config = dict(
    n_layer=11,
    beta1=0.9,
    lr_head=0.00298,
    grad_clip=1.0,
    seq_len=1024,
    doc_mask=True,
)
Each number is 200 + 40 x the weight over its row's rms, rounded and kept within 0 to 999. Layers, rows and columns count from 0. The size before them is the row's rms in percent of the matrix's.

# down: layer 7 MLP down (transposed), 2560x640, rms 0.0106, rows 1973-1982, columns 160-319
# up: layer 7 MLP up, 2560x640, rms 0.013, rows 1974-1983, columns 160-319
down1973,027,211,290,179,321,181,186,232,165,232,151,234,183,165,136,201,186,217,230,230,232,222,257,233,191,248,191,173,217,136,226,194,151,234,219,183,215,219,178,318,177,202,158,209,194,168,145,180,269,222,190,177,188,195,179,194,209,248,313,149,177,223,180,120,227,215,253,251,119,214,248,232,238,242,212,266,182,230,210,227,238,234,129,186,259,179,292,146,252,161,210,194,140,186,210,117,188,219,174,184,192,180,199,178,212,188,178,166,165,174,120,178,199,152,236,182,199,236,242,267,139,154,234,148,137,262,246,142,237,108,231,221,189,190,298,232,169,174,212,181,179,226,163,232,157,220,191,210,165,182,134,204,146,190,189,130,225,218,201,194,190
up1974,294,242,269,216,200,235,198,201,152,189,197,257,211,245,186,175,179,193,216,247,234,143,261,200,247,184,204,185,200,155,160,195,180,266,230,202,186,172,159,180,200,216,237,133,318,249,224,222,231,210,188,267,242,172,191,147,236,109,139,206,172,218,138,197,184,191,215,243,196,267,193,207,169,217,258,209,176,200,227,190,176,274,222,212,163,179,252,191,301,143,247,172,192,195,188,175,178,273,193,300,220,224,213,100,204,270,243,198,153,253,190,97,209,206,242,238,184,159,147,98,225,190,237,171,212,140,255,160,216,174,206,228,225,169,215,207,174,273,196,232,248,170,208,237,305,174,217,130,201,193,177,235,291,256,193,156,240,194,165,181,212
down1974,322,141,152,168,267,204,235,186,227,216,192,179,159,99,205,144,250,232,141,110,232,206,255,143,262,191,176,185,190,227,303,212,216,134,217,175,267,109,186,201,219,206,225,173,217,164,177,232,226,214,183,233,236,219,218,241,230,282,212,214,186,172,245,184,220,231,92,154,174,190,177,186,208,240,164,198,229,215,167,149,181,186,192,135,231,208,182,130,232,199,215,243,287,193,189,186,230,156,245,246,193,219,221,247,211,198,252,235,184,255,242,227,180,161,199,202,243,218,189,153,178,216,214,190,149,211,170,246,227,200,193,271,169,227,243,182,230,180,251,224,160,201,190,239,160,217,116,124,242,219,207,137,174,199,165,274,192,156,235,197,217
up1975,038,165,225,218,145,193,250,151,240,166,226,179,132,199,216,108,201,212,278,231,200,213,240,241,184,203,160,199,203,201,186,194,217,228,208,261,204,187,231,144,222,242,164,156,239,278,255,212,165,229,222,178,149,217,182,136,169,213,209,170,203,162,204,155,161,203,175,154,192,174,150,85,200,190,135,160,210,250,210,187,207,144,266,206,259,207,209,228,250,157,214,183,137,254,263,246,199,163,269,208,215,190,173,166,201,283,207,243,194,209,266,122,132,249,243,186,191,227,167,202,258,141,144,161,169,154,214,225,212,180,213,261,181,222,264,221,163,239,205,178,198,183,159,181,236,167,208,221,275,167,172,186,247,198,233,185,217,163,233,243,217
down1975,027,275,262,209,220,99,243,156,232,247,234,176,290,227,120,210,213,184,137,198,277,250,205,153,222,180,147,194,157,141,170,208,172,201,211,209,196,200,190,233,163,159,219,130,159,163,217,181,147,166,268,251,294,208,217,142,253,146,172,228,116,253,209,187,220,216,204,241,207,196,161,226,253,248,212,188,263,210,162,190,223,224,217,119,155,181,248,227,146,137,185,226,267,131,100,197,178,217,238,199,254,206,173,266,197,169,151,193,197,130,210,243,173,248,159,219,189,149,184,202,131,261,234,201,265,237,285,195,225,204,195,213,182,106,194,209,126,226,209,269,234,241,195,203,153,206,106,161,239,215,284,297,251,210,197,183,219,215,143,146,261
up1976,047,148,191,212,261,257,217,211,200,165,203,186,155,231,252,214,152,175,172,175,250,242,204,123,164,178,259,194,164,244,202,202,213,254,261,198,149,145,182,201,228,232,122,162,244,245,229,179,191,227,169,238,292,137,202,203,273,161,240,132,185,110,152,240,176,162,146,188,184,211,212,172,236,235,133,188,237,211,144,253,209,139,136,211,166,94,215,229,217,183,202,159,241,159,243,245,204,229,184,216,237,213,153,144,239,198,199,185,160,173,212,238,237,285,193,176,236,282,160,184,226,115,162,180,251,166,224,258,192,180,214,212,218,244,265,171,162,237,160,204,189,201,155,228,232,160,185,191,190,278,248,202,293,199,134,210,227,241,187,179,172
down1976,030,248,122,181,178,196,228,158,176,208,214,187,162,291,155,225,249,183,225,192,137,176,110,272,242,159,247,178,190,203,152,212,192,168,194,158,274,248,220,189,222,161,239,223,205,197,115,228,198,209,249,162,207,259,182,270,194,235,193,217,255,263,169,274,206,172,202,228,208,201,211,249,151,205,230,223,137,185,220,148,187,209,177,251,173,164,160,196,169,338,200,218,236,309,169,214,192,197,217,195,175,219,168,230,251,172,225,158,210,208,172,221,186,197,156,207,178,222,175,238,181,239,233,189,194,211,226,257,171,187,202,209,165,213,183,245,159,248,210,207,262,168,211,192,185,266,255,202,207,192,222,179,253,176,230,254,194,153,222,148,213
up1977,320,186,200,197,173,201,183,211,260,263,274,182,215,162,186,200,187,238,217,181,205,247,163,217,216,191,252,188,207,217,156,123,231,224,197,254,229,189,194,226,212,262,210,193,202,210,238,176,184,192,218,229,233,145,198,213,167,249,198,233,192,152,247,203,188,224,187,184,286,158,179,236,272,112,179,197,200,115,162,212,200,267,160,202,200,254,232,243,244,177,309,164,192,234,236,216,169,228,272,311,207,223,201,179,237,177,169,156,185,113,221,170,224,230,342,182,187,243,230,200,181,208,189,148,216,193,131,201,159,189,227,189,240,236,225,273,154,175,184,174,232,162,165,131,146,177,131,157,151,204,298,187,168,159,201,192,157,176,152,223,246
down1977,330,191,209,182,238,178,217,249,197,175,250,239,243,170,192,198,235,172,185,182,192,160,283,185,158,146,209,131,210,197,217,268,184,191,198,203,199,117,226,170,234,151,269,131,115,210,218,226,290,164,196,287,243,131,183,197,136,200,264,242,215,212,233,230,155,225,221,254,177,236,208,163,165,196,190,138,248,182,229,195,165,158,144,206,173,136,165,158,208,150,222,255,276,147,187,174,146,237,235,161,195,196,163,192,147,209,217,273,243,177,259,314,180,145,191,160,248,221,181,132,163,291,180,172,206,206,215,184,199,218,161,187,292,224,193,174,304,221,299,200,189,264,240,209,238,227,227,171,269,277,172,211,166,216,166,228,192,205,144,247,202
up1978,041,264,181,198,257,260,282,212,192,185,246,139,233,183,309,200,156,144,142,173,240,197,157,169,175,206,196,235,187,281,246,181,208,196,284,156,154,198,185,301,199,239,195,278,256,114,208,154,111,171,134,192,162,279,211,212,191,210,191,172,165,124,187,146,130,170,190,191,176,198,174,219,192,129,204,192,188,181,200,248,186,128,171,197,182,176,190,230,76,206,271,197,151,138,216,120,254,282,129,217,153,184,216,214,188,178,145,186,200,267,178,200,235,207,245,221,217,207,148,226,159,198,238,183,172,204,233,313,167,197,170,207,207,215,218,191,187,150,177,211,197,160,160,196,197,113,205,168,179,258,235,162,236,241,165,198,188,276,171,223,68
down1978,026,269,186,182,124,194,153,213,191,247,208,203,154,189,190,242,127,155,184,149,181,228,108,156,289,169,186,213,213,193,169,201,208,182,204,191,126,177,209,96,231,219,227,174,191,165,124,169,164,220,201,186,221,253,180,208,211,257,215,184,255,161,199,230,167,186,176,200,213,217,205,234,176,153,209,180,178,194,237,186,180,274,251,207,198,251,215,237,253,196,153,154,256,205,206,255,169,198,191,222,154,226,245,212,146,213,214,224,267,163,110,212,155,200,209,251,221,207,189,190,272,184,142,162,257,212,150,196,208,223,216,203,203,251,203,172,258,279,183,197,161,164,235,184,228,187,246,266,204,225,202,221,213,272,258,157,166,240,280,127,201
up1979,036,197,196,245,270,180,93,141,266,234,210,161,267,227,168,203,182,180,234,199,278,225,189,179,179,198,215,288,228,173,220,179,209,191,127,162,258,208,219,176,145,137,92,183,146,166,279,174,167,231,236,226,184,176,200,226,271,253,218,203,193,185,137,98,182,213,178,145,228,171,243,261,153,180,169,213,241,198,297,147,209,105,233,169,213,303,206,181,213,180,262,219,150,118,143,232,152,212,205,205,208,133,226,250,232,134,145,195,176,171,189,227,229,181,249,136,187,175,193,135,276,182,231,232,213,212,220,190,206,186,237,225,216,163,174,204,152,132,187,223,216,228,131,191,196,137,204,168,164,166,196,255,178,217,147,194,224,150,188,191,228
down1979,027,225,199,188,170,259,238,213,229,198,162,227,209,239,197,246,216,159,147,173,205,178,157,214,251,191,232,151,197,208,203,147,167,218,162,185,223,220,158,118,178,194,221,194,197,161,139,211,221,116,176,158,252,218,203,217,193,214,255,222,150,211,112,259,225,225,173,197,183,157,141,200,196,178,183,97,234,165,195,241,251,220,193,192,199,190,162,205,159,200,197,224,170,211,177,170,280,193,250,238,180,230,232,149,191,198,224,170,215,153,260,248,277,268,171,283,258,217,191,196,138,226,160,169,240,136,167,178,207,197,182,271,189,215,133,186,263,284,153,232,290,161,287,177,171,200,254,161,153,108,136,182,160,153,215,160,118,220,152,154,167
up1980,038,231,172,210,185,281,141,189,222,225,180,147,151,182,137,250,241,190,151,143,202,184,201,212,217,189,209,109,145,154,235,135,183,186,225,178,227,204,160,243,153,205,180,240,209,157,223,155,120,161,200,238,240,134,203,205,196,235,201,205,206,226,243,214,239,192,143,223,171,188,168,126,245,210,156,170,258,234,231,193,166,161,229,199,226,126,210,184,184,200,169,203,219,180,220,220,253,218,160,221,205,175,196,223,192,190,157,196,116,164,243,251,179,148,147,219,237,225,211,188,187,226,114,120,173,197,291,140,186,143,235,256,176,265,206,190,200,179,151,226,174,240,242,238,174,121,223,243,108,226,191,252,202,227,128,201,194,247,177,181,159
down1980,026,227,145,213,175,173,247,179,128,217,194,208,221,167,185,155,213,202,203,271,179,283,179,174,194,196,213,186,215,228,162,207,230,248,157,159,241,303,182,241,188,123,228,209,203,131,208,190,276,209,157,222,215,169,179,179,144,246,314,181,177,238,188,216,160,235,235,206,207,159,230,223,183,182,200,232,150,207,181,181,203,209,145,221,190,217,165,236,234,264,183,170,136,235,178,175,152,158,268,204,158,200,202,217,231,174,228,193,219,191,177,238,243,159,185,244,137,245,179,186,229,202,203,176,143,254,137,189,170,180,182,247,173,224,276,175,181,135,258,204,214,202,153,213,203,216,179,197,214,173,219,164,197,205,195,202,147,151,218,201,218
up1981,037,241,202,224,148,160,175,171,234,225,155,195,135,162,148,202,199,116,183,199,248,209,240,221,220,200,229,232,202,282,244,190,261,279,174,145,266,170,235,174,251,258,272,148,179,172,237,223,193,201,218,124,123,174,216,222,127,245,177,233,221,167,275,184,221,212,178,225,245,200,140,189,131,180,183,186,183,205,259,212,170,177,323,238,170,195,155,235,187,249,258,77,186,246,224,274,158,178,189,248,184,248,199,264,228,231,188,228,169,268,168,139,206,125,260,238,233,253,170,255,193,224,195,152,211,183,244,157,209,159,222,213,153,178,230,188,146,237,161,194,159,181,162,206,190,125,155,183,231,203,137,142,186,187,211,182,239,218,179,230,187
down1981,027,273,237,169,215,221,150,197,148,230,219,194,189,215,185,131,197,213,242,230,241,191,143,119,219,241,178,222,196,195,176,156,168,216,225,220,185,202,212,199,225,162,177,235,139,263,181,273,248,156,159,260,260,185,263,173,223,200,220,196,135,214,216,210,186,178,192,162,267,194,177,260,254,203,242,167,242,277,131,210,239,225,162,125,229,219,206,208,149,188,215,273,191,137,137,161,201,161,131,132,247,145,212,172,190,222,251,162,299,192,210,255,241,222,157,210,259,237,255,207,256,210,173,249,246,239,239,195,141,166,240,240,198,179,211,159,219,197,203,140,260,142,142,299,185,252,239,237,213,164,253,169,168,217,249,224,226,223,186,163,170
up1982,044,168,241,301,286,173,244,242,216,264,135,113,153,200,198,183,218,227,113,196,254,235,180,223,185,135,209,238,167,175,163,169,233,170,290,159,185,215,195,172,170,232,174,160,214,230,253,201,256,229,165,230,173,224,118,223,206,225,132,167,184,178,196,177,181,150,218,168,182,165,228,178,235,170,224,214,274,242,241,173,246,44,203,228,109,137,189,222,172,204,212,169,200,166,209,187,243,196,180,185,188,143,173,253,243,119,154,165,147,190,117,162,201,219,183,153,212,238,257,166,295,156,192,147,253,138,229,198,165,189,235,223,202,218,292,175,202,251,154,184,171,190,193,165,198,144,278,157,237,170,226,223,253,242,229,200,247,212,177,201,218
down1982,032,187,38,144,205,185,153,246,207,218,273,160,200,179,269,176,181,169,187,161,192,164,189,154,174,201,195,166,207,241,161,246,158,204,164,186,227,146,264,139,198,252,271,203,155,221,77,205,147,188,203,138,247,215,227,213,250,241,270,177,199,292,154,245,211,224,192,198,262,166,137,266,211,251,231,222,180,201,209,87,146,253,156,206,211,185,214,94,170,240,196,187,206,193,232,297,201,230,163,152,248,246,171,196,203,191,249,190,197,143,169,233,235,172,232,193,217,161,201,232,188,211,201,199,133,186,136,230,139,169,178,101,152,171,204,158,192,192,183,232,220,186,236,161,241,180,165,196,183,244,228,133,202,181,173,230,138,168,219,205,228
up1983,036,234,215,219,231,285,178,172,127,247,253,180,226,274,235,197,196,166,196,149,234,233,213,133,225,116,231,206,212,157,170,119,232,201,131,216,129,187,218,275,146,230,164,254,136,175,259,122,163,169,189,222,206,258,197,170,289,174,219,122,179,202,164,264,270,234,217,208,164,197,202,160,264,177,192,168,215,225,231,214,185,270,128,201,256,216,203,202,141,236,141,205,197,120,194,208,159,293,211,240,166,176,179,238,170,259,143,187,160,204,189,246,207,191,297,184,207,233,168,231,185,219,190,196,204,184,224,142,158,185,222,237,194,193,205,139,184,165,186,194,216,183,209,232,235,170,303,230,204,240,231,266,200,197,188,205,235,186,164,175,169